python train.py --n_kv_head=2 --head_dim=32 --d_mlp=512 --activation="silu" --bias="qkv" --init_std_down=0.00449 --lr=0.00764 --weight_decay=0.12 --lr_head=0.00943 --doc_mask=true
Each number is 128 + 32 x the weight over its row's rms, rounded and kept within 0 to 255. Layers, rows and columns count from 0. Numbers have three digits each. The size before them is the row's rms in percent of the matrix's.

# up: layer 5 MLP up, 512x128, rms 0.163, rows 439-485, columns 0-63
# down: layer 5 MLP down (transposed), 512x128, rms 0.137, rows 439-484, columns 0-63
up439 097:141117089146137126145093107090136144101121107104110066126123161103095202172159179111113194125144126121108124102087134119117084167108094057084106084104176129080116118113143127172148129168138123
down439 101:114163110160136064138160134170143121184104154126127118105123147147146100059157134152176098156180121136132150172178104172190173173160200147143186132087051148134097157164172139112080084111155099
up440 080:112129179141099098156112122192140094140139086122173145160133115132145107094146161135144105174072097112152166129080150152110070100123115098141170071178089083152183085078158053097163084163132093
down440 082:111138111134102141132166113076086171109176145167071145117063186049100175134171117135094214152108158168089070141154117141104069111144171161144100123138139131150108119188142148124121185099121129
up441 092:083210145128171158131141130126110145124088171028110191188103160064078086072157112155160089130142107109181104078050116119153151114109131154161133122097152187163145134136133147155097102072157065
down441 077:161081142159100123077122147145111123116127122222137025063122099188160150149109153129106188116157156155082130218206169145090104135169121153125144097151122123089107097137121093096156156142093180
up442 101:158184148113159083086105196103135165099126156186148068137097170106116176119107167101163148162090118130143150159196170107116115129102105099121152164073142178079109087108120180118116066160153184
down442 091:112111142138133134129139065127131068099189128103125142071143088146136057104202057119133129129149170143093070128078052160164123143128157138174136116149114099149188151137102131088146175113149110
up443 082:084139061131121180115101114110103176141131131117165090174094174107124085113127133091147069173127127122136109099140158088120165144135108108069177138141174144185115114212151110177152152097164110
down443 082:149077155127164092114095133113144120065121127115101122113131064180092132087107125150095162066158179161130171136114155130168118118134084143178123087155108118108165140087072194115128147128125156
up444 112:156075092090136085150127119109160128141121149134174124132168114051134172128119097126130078067158190128125112081144153149069108077130088190184093088094097097089100117146077133126119121118070072
down444 107:080122121100105101142080135151094129190117096164173137108091105086118117175078179087079123128112074168156065193125152177149157085120193129160119161149084180149113109148128084122140099154151097
up445 090:144112088095097115108106128114211125166098140141123167077146126095128165119128130135097097110100121153141084113087156138136082103130163163099163096119128070069198097129125165051111123165130171
down445 106:165174118101130099079117112148125156066070102089115092110146140099080095167093191089098168110141133151170123103094088114109130129116164135147165095133110120153106130129182089163115069106107123
up446 106:091122096182186165131151110049113133139160154099168115136087071134159100099115109063111143102149114131109124136133126112122119120112051068122164099152150136083123143142146137103113156117122123
down446 086:128130170082112145084130191187152145136084100141094127128140176115154117136145085163150095156087146124133141117125148146101121130124191172103146170102125125161059113094145111133126068071140165
up447 099:145089153179210080137101122156109125125092081079101148160137119113103155157102205115115132130079127067106147119161115070102132100107172149120113143119089144130137097136132081152163071150139141
down447 107:141152092099131113137126130120126127145166185136109118178115148153098124180124062169150147113203087126109112160147152126115079113133169142102113152122166145104129145061142146139131139158069127
up448 103:128119095132140158157146142100081089083165064125111138115167180164094108184149132154144204112198120114213142162120106127124120086127130098146113126137107124077088195111152134116116137152150142
down448 097:127168121102131124103106155144096161174102113172148120138084085064088133080167060164088099159078143138154089140116058129167165183153156092101147150112109120136136099149151136103168168120069147
up449 085:131111174163115147072161095138079183132163152177139114149194151173090098151164162095144124174083110120126150172092174112101170152124127156127162137154108094111135116140136113104107124073108130
down449 083:064115081116103155138115117130130127111160109138178070067095084148155107084141066169132122103163197115108135069091051129164133139149143102123068098104152183115146100117108126184156160124110111
up450 094:160115123165150114106109152185146128132151154155136137145105162060157161157136116066072140175171120176144176133125119151162088153146186127059132078115109107122144078115177131123159117145117138
down450 097:172149101110082064154095094155129146151184172171170127112134167076106161147151157156106121105104135121067109079084117122097119097169115165127101113165113115132151069102185116188097117178071120
up451 103:132145140114190078103161163121113159077118114154089145140089075137166116216128154139053099135088148213122152130154135165124129119123154108090100107150053178115079147095131108148157148146095086
down451 103:146148092076107148081145161103157122132112113106116141113136133130154162111168083105172096146176113176111125146129111177096079071115196122145072160081122202164098189115130145066097098137187126
up452 088:162076119105077200204133086118147155132144153097124145072139200130126129143167129088127110089139120099143091126125118088121088154081200139173170124128131169142092122099155209110084125126139121
down452 082:072147102142145120085181106097134095140101067117132139154083093132141113103132141113114196174117125137112146127135146114141170137114056096116143146146088125130161166128120060125125116117124114
up453 094:156125102148074107091101110074079091157128107114193129106097094142123111111097096161160185141111175133117172105126166130086138115091124081133150075155134174150137183067159169117106120144170151
down453 107:151094135171190122067151197086143095077169079108148107189099141120092069092105120124128154183143116072089141123202192151116130128136153104130133125158062137147116143138167103133080106126149137
up454 093:097166082125172131116171122103111071116110113125145125144117147113112138132120117058108112164115117151153183147073098120113080126125151109137108163188121111134122088116108142143169080147137116
down454 103:168112081146147073172152111094152111082154131078103140086101138117184174205166118086143117137086124148094154107105106118109116095102137143172162163194174145169152077178082130093161090157154094
up455 100:136159210121136126145105155091075162122135146051124136035079156134128081182152149122153129107145107157100118134152064115137144096129081165160099146078150128123052163102098112114153125118123102
down455 120:220130154129131099123130128090163145094147082039109158134121121110148128124097129088136119108150106113097130106165126107109166132154090152152160132146139040138070123126043083098178130073111076
up456 107:133085081175090154130080140145189051180170152127168104155125143162098189071106127120143121144098116118158149113142121151080131128154126183132146166131128211143119114101091116168174125198184138
down456 111:121116149127084097153067090066113158125147099188126129148139126099150132165187151141151088149076183095112129102147091192158131138133136152146091096075126143131140150157142133100138112141112125
up457 085:183139154156108110121120146161218110129148231176206121108134097167135168167150206078160120116146170165123162104101118145158156098174130129109135144136160119122137113156121082137125129144142139
down457 106:150137138099137087146113145107156169090089118116159117161169114150117102182111192128101171122096093151146157140117117077103102129205068151095081120138123131102073145166090165122179142142143107
up458 114:094088159160069144165102129104165176117098119133119120173087177212134121111089111099107138146163142153157100144095112137087060081150105135180121112130140151149119133092109156146122156156147164
down458 117:117099111155180129072131104144146132157134151131143135143128190141142165134158131088142159101125148231125147145105119135174090121166100182186058108079156141145155164117100124111153111130116104
up459 111:120133167122154160111141140097163147112114151102120148124099128183131090134090096128157108134099124136126130109176094156128130132138095160188129103140099150130126164113122197100041139141109095
down459 105:134125126110069125096136119080125133156158180240158137126180139050100147091180162111078199148140099138119117120112210089106138078112144078045101150084151114108121090113109084154139117112146162
up460 110:134084176142109125165157126118069082096130176161111103140207159086170130184122153145191130185129137126081174102094187094151151122124124120172100131137164135128131075098133108159095145144152109
down460 095:163149118100156099074100148099118175131110141127117091127040094156159106087125131129109132095092167151139092149159091150094125162110177158179105179108108121130161099138106134061139096094115077
up461 112:111111105102123147142029121139119163108098136118113138076096132063149159167139114084155160181123146177193154125126150125132176172137165138106146119143150127165122166137166091127142148135117205
down461 114:121125169068107082125108096161128081137095125098115204150101165063143090172148195125117132073055109129140152136061151142093072100202118172103116103159114129157168145150164169150149166073099079
up462 093:150109115120161157130088170139142129117080188144149139129113158155157105148140140229141144094137154108164147107091109147140085120148160132112139128155140147079167129093128103119038147120155140
down462 103:133116112142149054137184104153124121117126095075120151152111169152141136133155107107123044123122146143134082180119135123150145124054050090164160186170135135104107121143166089089150124110173077
up463 101:110129116122123097220127155142151126102134120110061156102097115149124093078162156069128163128097128155067169137125114119125101114184128160151127191089104182060119138163133124047189057180084077
down463 106:139181137134133179116105160122134061159124172123173138124120148093141122184055068122112142148158111101143111125120156155094145150134174086107145142148183094167096133131108120122177179109109193
up464 087:162085132113110155183108110147103160133163129156148125129134166153156183183117103108155099065151134144133172105179068065108136160127108110104165122142117152151095116077184125112142126164107146
down464 086:158152110126110071055103117100179079119139141068137138118093091099162158040146153141141116110137129130133069121142124124168166129144163177135076128167154134083074116102114108106140135128123103
up465 108:114076157132106212099072137087123129110171126127161097138134150095141091139140212169089113105160099111129075138090174129093101092138139109070127164156103101068151094158221101155119095133082146
down465 110:136162176133104105099113160083126130105057105122156136121155157161093191116000127125110174111087126119137149170148131126149112118114126115134150145139132102131126109144127104126150112079145091
up466 100:171121073153217159125126127127135130071151141179092093158107146150115127172107081137175099063110122110131142101121111168131133077123154097110130174110134108140137147203151169157071141126142099
down466 097:121110094173146087071106142129115116112154105103142162194163077158186073143112141086128088100122140166159177124192178089124152096137131117158127066077112128168153149137111137123108153160139119
up467 104:227153137095153169118164143105158126119152124147180100110146103152108122098014154132116119091119154136104173124078111148131114097135046098121134164165145139112143156152159148075117109126103145
down467 110:113114113167111127145134082108112174176114183138149138162117120118134167137211106180119126150124180142099131133140146128100183120146122065153120136069117081158114120156150146165124203119120163
up468 112:165190083131214121153112128081135171127142131164140069147090102125121157133125160086111073088122166102143172132242145117114059143142139123139119108133110149138123134136160132138136134188045182
down468 115:120115142165085151087152170078107120149146164172122090146125107129171113064075091207127144046196143073143094134136123145116131087096128128112162106096137129145126081193102139122134145179108151
up469 112:159117109112108154073148164164131209096073116185115131168127164069129117194110122098091150118124154161133153110093139113076103147157156127124154114111107124136188121126166131130115056101158128
down469 116:117131135187130145121131094124136111118145154107176179172122105161121093141156082176200128159150100104115081079110109123152168103116064089142139074146138168120161156123116109143100168135110111
up470 117:152135200105194125219161120118120153090113104096166133140151131105149138080171121101119131100175152119096122132119190098174132140153147111063120103138098137150159106105166105050127058116126145
down470 095:118114066144092125078102105105153114156116158109087134075147135110126136138078138168119175165077095093169113144127084105082080150128154126124142129092139099063120176139132158203164184169103097
up471 097:098132088169174155103087155118088121145131117128104125174044122202143147153125162141129102159141144094174098080159155094116118116137094126134135134143105123120140134153123176093165105139121141
down471 105:130148143132140130096130146156123102071107107104081163211125091140075128171136098054074124119137155157164152122143179034102114128137118151130124137204098120127113126093107111173107136127119129
up472 103:143156153155120109131087110117155154122142131110176092121164098156095112213067108127059154155126158097116097091122095154102094113126153159115043121122054133119170167127133126106125154103099132
down472 110:071171139113145101139097112194131192156144164127141134166064089106088171102137137124120131138131128136101132111150083118163091084098096114157184109076105150083116079135152112115131189155051155
up473 107:135097112144185167099165154104130102149147136113134091163159134124160074115174130120168149132139132101176117130097172120106137104125044130102170083166116159062128171140100107145146146165104121
down473 105:106191140149113142134188128159127133152127100181150150130098137179118106142155125166187119125138146132095151202093121139169102163099079181123191149089098139103163167069158142098131200155093151
up474 090:081116108161116121115170096125024162074056129152094142138120186119128158109134172133077182132100115161135091120111123120124140094113050122129126118133122068174108150105176145116188119142147122
down474 097:177151157112109180122069098125203106154165059044148161130173105161122110106113096118085083100165111054122166150135087194108139076131155079127150160144125168120110098146029131117062142112143113
up475 094:150045161110175123117129055120166115105103110117118102143132117110104132128080171118120133108103107135135145157062189094107115152124146155108108175113166094139150235191112141112071061127096154
down475 106:144112150155177158129111178098143150139120128077082125120097113117133168118110199149120151134102099133106196160062173128157163163149148208086101079144136131126110151113131055128142155115132151
up476 098:146185192164141112128093103147198145140142168104155138054089161119103105168127161124168181140150118122140181097102139133192114098121111108142106122103136125122165089111101112112160091107112171
down476 092:084131111123148171174147132107069133123133108159100072176153108140142182088150106101132104097108158111069057171151140115029143128109099147156161155109137093126059160132166125135110143157140079
up477 086:114118091109139161122171127111031103093098150164199089145121129095121208194164146105099144109132170137120155153119128090080117147106071146109139225138088129157093163163153158118194097122100118
down477 105:110059146123118132122059134124126138125171178070150156160154116156131205078140126186124092153106087138115161143086163150164164147116122170146153123127144164151115127137134129147147109130119138
up478 097:160171107172100087164145151112056119159165166077145164151130121130090125108108191157121137163179177160088156138107157164143217092106109154094134107140070153137123130178142106089168091079083119
down478 106:111108166092182151064121121128138147043126123169102161152123058102087103156141037112107091106106099149156141144157062093137138136078123074149095153130097168120135125134158136086150217190136124
up479 100:149136164157128204138142144130122135141157151091161147128055158097144109193127137151088103073175053134093153076152143132099129133184159182146141103164187097073093113108146158090099118115097185
down479 105:095112094118134054158101161114072194065087092148118117087157136101121161081143086073137122155065129142181167084118177099177141147097091124117136162106081114207143144131150126153134193111170100
up480 108:134079102119130123069155122202167130134079081120175224152078122181128134127096102147106113170076143113154136125091099117133146120151181143188158146134127140084147108126175162087159096104115095
down480 129:144152117158128162084092155120173138140035060124156144162174146162142144165113068106116130118142148175096159194084112096112147101115207150150154189125103141121117104090117132161168108123085087
up481 092:138121118151084161137120124103085159093095173088119128187166125080113187121138147122131165137148169071127141074135138096109143104131157094150135116108163149098087130081141169131063114118162093
down481 088:083139118105136132079088132142117111154129130181103154077029129101107141102111074102130101159127152209119118219127137126136170130088153146089114135154120126192171142166135108137156187131101103
up482 111:125082143125161124153142144134155123100114131086130157080120083114084110141110122131150123139062196114118109109148088139141150149098093144125121132103097112144158154128204100176139146146116104
down482 103:164177078111125080112171088111121138125116156131127111148139186102208148172112129120127156128164136163135119162098154102175100079169218107170155156141132118134116128114107096153138122137165095
up483 090:109099099093101153061116101145103095129131119107111081156166120133110124127139170131162175152124162158134155151072176180106156102170130165113110125149145098095157192133163159126156113107115209
down483 093:098154133192152104158095120207148158156110093093068167145128172141149161167050113126139104110123077077130097143120145081122126152131138094113101223061108138139152140108117123140095158113096125
up484 089:109102128146185161126142139144134169122147125104097118184109155050155153141166132088141130192125142146140142114066157120163086090173204160134089123090128125153134151108109128145152099135047168
down484 090:135178179090080115137107081137140093109155108043113165092163123178053134124145108131137143096154130085123126127091158175083141181154167109138131132173093135147149126162118170145071101114151131
up485 101:073125155180121118094098142126151183168203082047138177134120137155200103164157133099094166167116142143160137115148161121121115167186092168154228118080109145154127106149189141185091101109136081